config.yaml
head_dim: 32
vocab_size: 2048
norm: "layernorm"
parallel_block: false
init_std_o: 0.0
init_std_up: 0.0625
learning_rate: 0.00563
beta1: 0.9
schedule: "wsd"
final_lr_fraction: 0.0
Each number is 128 + 32 x the weight over its row's rms, rounded and kept within 0 to 255. Layers, rows and columns count from 0. Numbers have three digits each. The size before them is the row's rms in percent of the matrix's.

# layer 14 attention value, 64x64, rms 0.261, rows 0-63, columns 0-63
088:118153128121130117119059155154170152155084179113103121127108140136094212100150136132100055117169114135176132135118176117143090119100126143145130090144065121096111129085132105127166121172082221
087:109224159135105122095150132149182102174145100107078114095150109131154093164122166083139106156145069126122149112167123098115114134123158130065122124070122133183110134160088140118051136095113184
099:208080136148096209109127135101123114090089100148118140107111084101185191137112120116137099108144131139117162136161091136126127134127207162141100087170115139054133128145106105104118097201150138
091:108155123152065097084167115110159097108170115172180133104076128140181096149163149102124148152117107086131149179128107133116163125151154147076100070090129190160108135197130094155105062158132124
092:093104095133138121082094128148147170177130126076122124227117043181083130140134159150106110121089158174173123119197156115086132130121108116137125149118173154098113113137126115126196112106131171
086:168129154101161166129095131099081045156097110170085133079135160063135142132074105226099126138175092127110109142174126112167084146119138172156127144120149129134150131159130142168137112103178116
110:143125146120106115112127094142079116145164092124100135136134149120161091131157154170096221117188160136082111153055143156077150126178074112079150180168119077104123136109091106145088111165129100
097:106159136105148139167072116153042153138077173061145149168168156131081144133112180173114079073149148138180104084107100102100128180126115114150128136141104090143121139102141144115190132163096129
090:167153142111114175124157125125098155171179171138149131179109062093085155147145114106150132102128044152129125092131061154133094190123117109136171122156076131116136105127118082065156158128102184
100:132126118165088112112048133126134140089170193150178079124098132110195119135118076182123168127131074163108066136111106150143143176135139132122154132094157210153117088089092160114135124152126138
114:120154109172060158174097102105117136173102132136122088141126099100119191136121146134110144075164122098161208118073116128189112123148101098056169093142154149129128128107105129181171125077145167
100:080177110120171061164143138132105138113146157181185149128108205166158118118086098099166121097097116146097188129094116145110108140106137152156088080122127164129138121125147078148046131083140094
110:129105165149139126085119116159144098121120123180157169184124124150033133159094127069157101168101122141123075162160168135118102124084117106151119157098138120053141116182128090153093204102133137
080:152107132139134123120141107138170165127157105153083129063097107112170138148161114181098132180127132130100111158143238152170148068095110120130118132108209148049147136102116123141118098107126085
087:129080161115146159115188078159033147121094101157157181145116153137135137120150151159120071081095096068141111122122145149150121105119095128103127156143168073192135117176067108119095136155122148
105:114124173119138115094090109132157099144154120205118144152112145138072194161094096126137076099123118106111156157167179122122140137137121155141047111122175179131149134076115098099036133092148152
097:150132108099152114088135129140055164157130161098120147120158141140144169124118196119088088167107136146109136197168120131049117082131093115144077183181116108095133152072120133114158111173070119
106:178086141101084134089151122114113174145196139115090129124114082105199089112128102156128098173095069138120099130183185145120151147109108116172111161107160167154140114089112151105072147193135093
074:105157128108109108059144149094171075139156121101139073148137136136148118136127135081119146145069159134132162178199101137118156081161190108107063105108106160111135141183168153163157086072146135
104:140129114141084090163124167102183119164151161165154108115153161120103168128143136041129005196080142100120106150128120138132095108150118121132206096157130105119113148134134097139120129156111125
117:188115107148080124169140136115140161109135149108149105150132137130093121166083144052158199117072145136118172153121101124123107101132136153090108099116140119181131139089148159177036074145151072
101:139140142118122135084165156135112138108110118157123125155128177113118173121155088102152025146144067120156085126128112102177110078120075129201123130191115146158089128140093098119117205153141090
084:145039134164099126098092109112087116101100086160164073101176147141134108138073124165089109146126128111147149154142123156131099119150140111138183163135071071129140086155134131152206089139176178
085:127152117120191110090166131141125140135205165143170128115138159096175086087038126127090122074112162150097160122096089178109149122119131103119123125083142182100169138147162160127083108085175112
107:108146086109149109085103095123137192058059118056118104111217217153135137113137133113119099141117146156182095106102125113091173117113149109153104162142111109154112157130156123125136154116119173
102:119108081107065190122110175172115074130121139134086126112135075119172114127187142165094131196153126137112090085127142109160147106136050130113134118128145164148108115163084149126146175118180194
107:149155095076045142147164162133148153123140128131151146166170135125148081123141194101117158111121073099149178120127029118146113125117156094122146097117173145160117149165167107088128112074185117
106:148086154093130181098151135113130083133113105120152115086146089171148061137149122142164172139154098143140120138197098122100099106153170142147144131117105133207105107154160117114136043154156212
108:115080141101110124096149146147078104069172127117124133142103088154140129108105069182095119115145128172126091160212175115097144103109095141151114175156117187194172112161116107089127079159123164
086:188053127164104148180142134132104140140161104140092080134076082128131206108112162134175118107097114134132154172146130118094180099140171138137105137088161151040099150124165164141133142154133093
090:098159112112068102129179155110153092156121166167090101179120159119176118141165131099148115135073092053144186129140130148191092136125145143114136089089123164193133112155140135170084133140135063
096:168170104160170134156161141125143089129134119044102191075109120146160079129150121181181099133142096134133123078149123123087115133079140119160124130124181059117131102155050152099114113082124135
103:157146099095111162097108090098117046186133193086088133133092093145148092139166144190120177158125112174085140100154128153164120158145113094102149188102150137147153105130186117110162161124143171
110:152135117114101116065132086095116029200129200094121114204112066138159086139156137162133158149097134125087138125134123135166109092135114106125134134161196155121139145069140142156129131157120132
101:077149154130162115141104164181157212136100116180134136076105099093135142106126111101155093112140119109145162172142065118128160134049128135156095103129071121141132145119086196121151085121081086
091:197117131125101145110086094128129081143080145115072164151114176122159096156131130132117127125096147181106134137156163190092108150134161069141171183128201104049131120071148135092109137147107135
105:122013149185077134155146141161141150133109093113114130113148111150060095129119140109169124135154159119139083101205145119078120142122137125118070089181132124117081140100129142118170128192142127
119:126114151173191094097161157145117208122103108186149113122168136148073113094100153061168137203143155122129170145111111106109105083110119155123178093110083089123075138128149128144103146157087107
099:160163100167097117165130128125125086156041081154127088142122198124143103117087110176090102106125111195146155142067194149110135130131120137108156139134138092072165118136083154138159134125080174
090:143138121122151182086137104119139114139083171078119103149153106122131121127165113183129153104107147147078120125152143180077110132061169062115213183104139189107136117104180104125178148126123090
113:066130117156129100148172151135183154047131109158144125078132168170076132151136164120098083127155161092119183136116116086139140186121110161110141092154069119153123084214140116130111132092126102
098:145177106131081123086124121115131092134135137113155105095130130115190054143107110132140123122101132198078135099180142139115151073158124099112203137139118119061142128121103109117190134227127139
098:122135128153120108121117154155158167110069092108155136081163214121062121119117169103169123132189147140118111122080119104108144116149119181080128098142052054119122096174163159105139099108110153
093:145162141090060157077133114120097091127134140121097094156128111099179071146177139140091116137178142165088174139082095151111147110149100108097175151136166106184133144072144154137102181196152153
123:086096151181100103155184130192118167069135037157127124106141131156074087122136099090152136140164150171154102141091156120093142107099121140149127105152169090105101122137088145077142150183114168
102:087118053131134121173053121163170121148182066154125143153165127110157076113130188089093109140091161131140122126119180113131118148151119096147093087163074164134120129125132168116182159179101155
099:152114151089123167084110142156075136090153118160137114078123109119120079137098113072152043171165190149113089111084142113116128053135140132122162136154130135118114135166116187157178186146154162
093:138180095119100120079126101092078100154109206068106121136165087117201081126147177141106150130107118175089130137154145156107158150180161094128161161094175145111174126074145162115116135101146127
087:089148098158177124119103121063199125176136182122137122173126153160074127124107150157168181110087090103100109135179128114209078177153130152101136106116088105107098126151146129155138096109112079
118:151139110110135124084122092097119058181121198104120106208125018117163117132161115142109151155099131140089157135165157138145125116131137074138138147118182147103128161085154086156130153133145081
097:165138133074147127105117118123112053138137195091112131118102156108171122134155139170140214072100149128101129086118114137184134097137112097124123125141206160135145142085157097112171073189143153
102:150139170122123163084115092107115108199119148112117102185125091096162123125104085131128129117066175068111112112161151146200133076137164083132142118138191175107140161061079114166132127148152123
101:150149106059125224089127121126144103144169140081098106093071135113136127154158176156160184048113137134096122103164104124181149169155119095104126127151138118145150119113173174126086136141093091
095:144118105143117110133080081116147076159139146135142126220146129177131078137181082116091094164070114105099157156085147120210099129152123146118161082139081144094141124148124103111097126108156191
119:096166135129119098112137144117123130091134123124194126164151225135067150123130139099152094038165121100101118142098088099187167104123079175092122124170124143170146114145122141115089099068145128
100:098135113184094144156185174128125169064168038167110147101128112128121135145113096094102109110181108145118169138060132106103164110133075172103117102111071144131145123174113151118095163080141132
104:177108099093087151092127103125126082161102203070128130142120079113168115112151096123110125058106163107110130097198129152187105160174114093133142142140189150161137145097129073153168119156162125
097:093058150155115119191113168181171178097145073155110164108171202114106116121087091099089103160142134129168078159138115134111111113076149141145138067116083136122120132167106116142113140085130087
093:075129133157151162184063117118117228147100116138105168097129164145133182101116110122127104081113111082167152157055141110169120100080130151126151089156095174128121117151139132110104096068145116
105:148109168133153187143102112096084132143160151126029160135106101084118064131122155194084150124090123113133105148142150154050126126141142111168043140104139155143145145090127156135151150111171128
103:081084160134154137153126151161140181082173072171079134121109170132066132137115141130140106109193147059127139138089100088073146129128142168124061112143079161151118126184115113131088104118165151
118:084135087169104119166161161127175137095149081149154129065135162166069123125127128095145079173157099129116123136129129094168125148128119163115179094112037109086123097221134158117112153131117144
096:140158140123062101101172123130102092094067090103136146150104230158133132142090127114114079175125130159097093113190149148087113105163100117145147150131165112144106136116120129125180203179156134
090:087155128145168090068159096107134097154100073142147119110143228177139101106117137079135149160147094130126151149063116096140161137156104133142193143097151186138132122138107058130175122142115157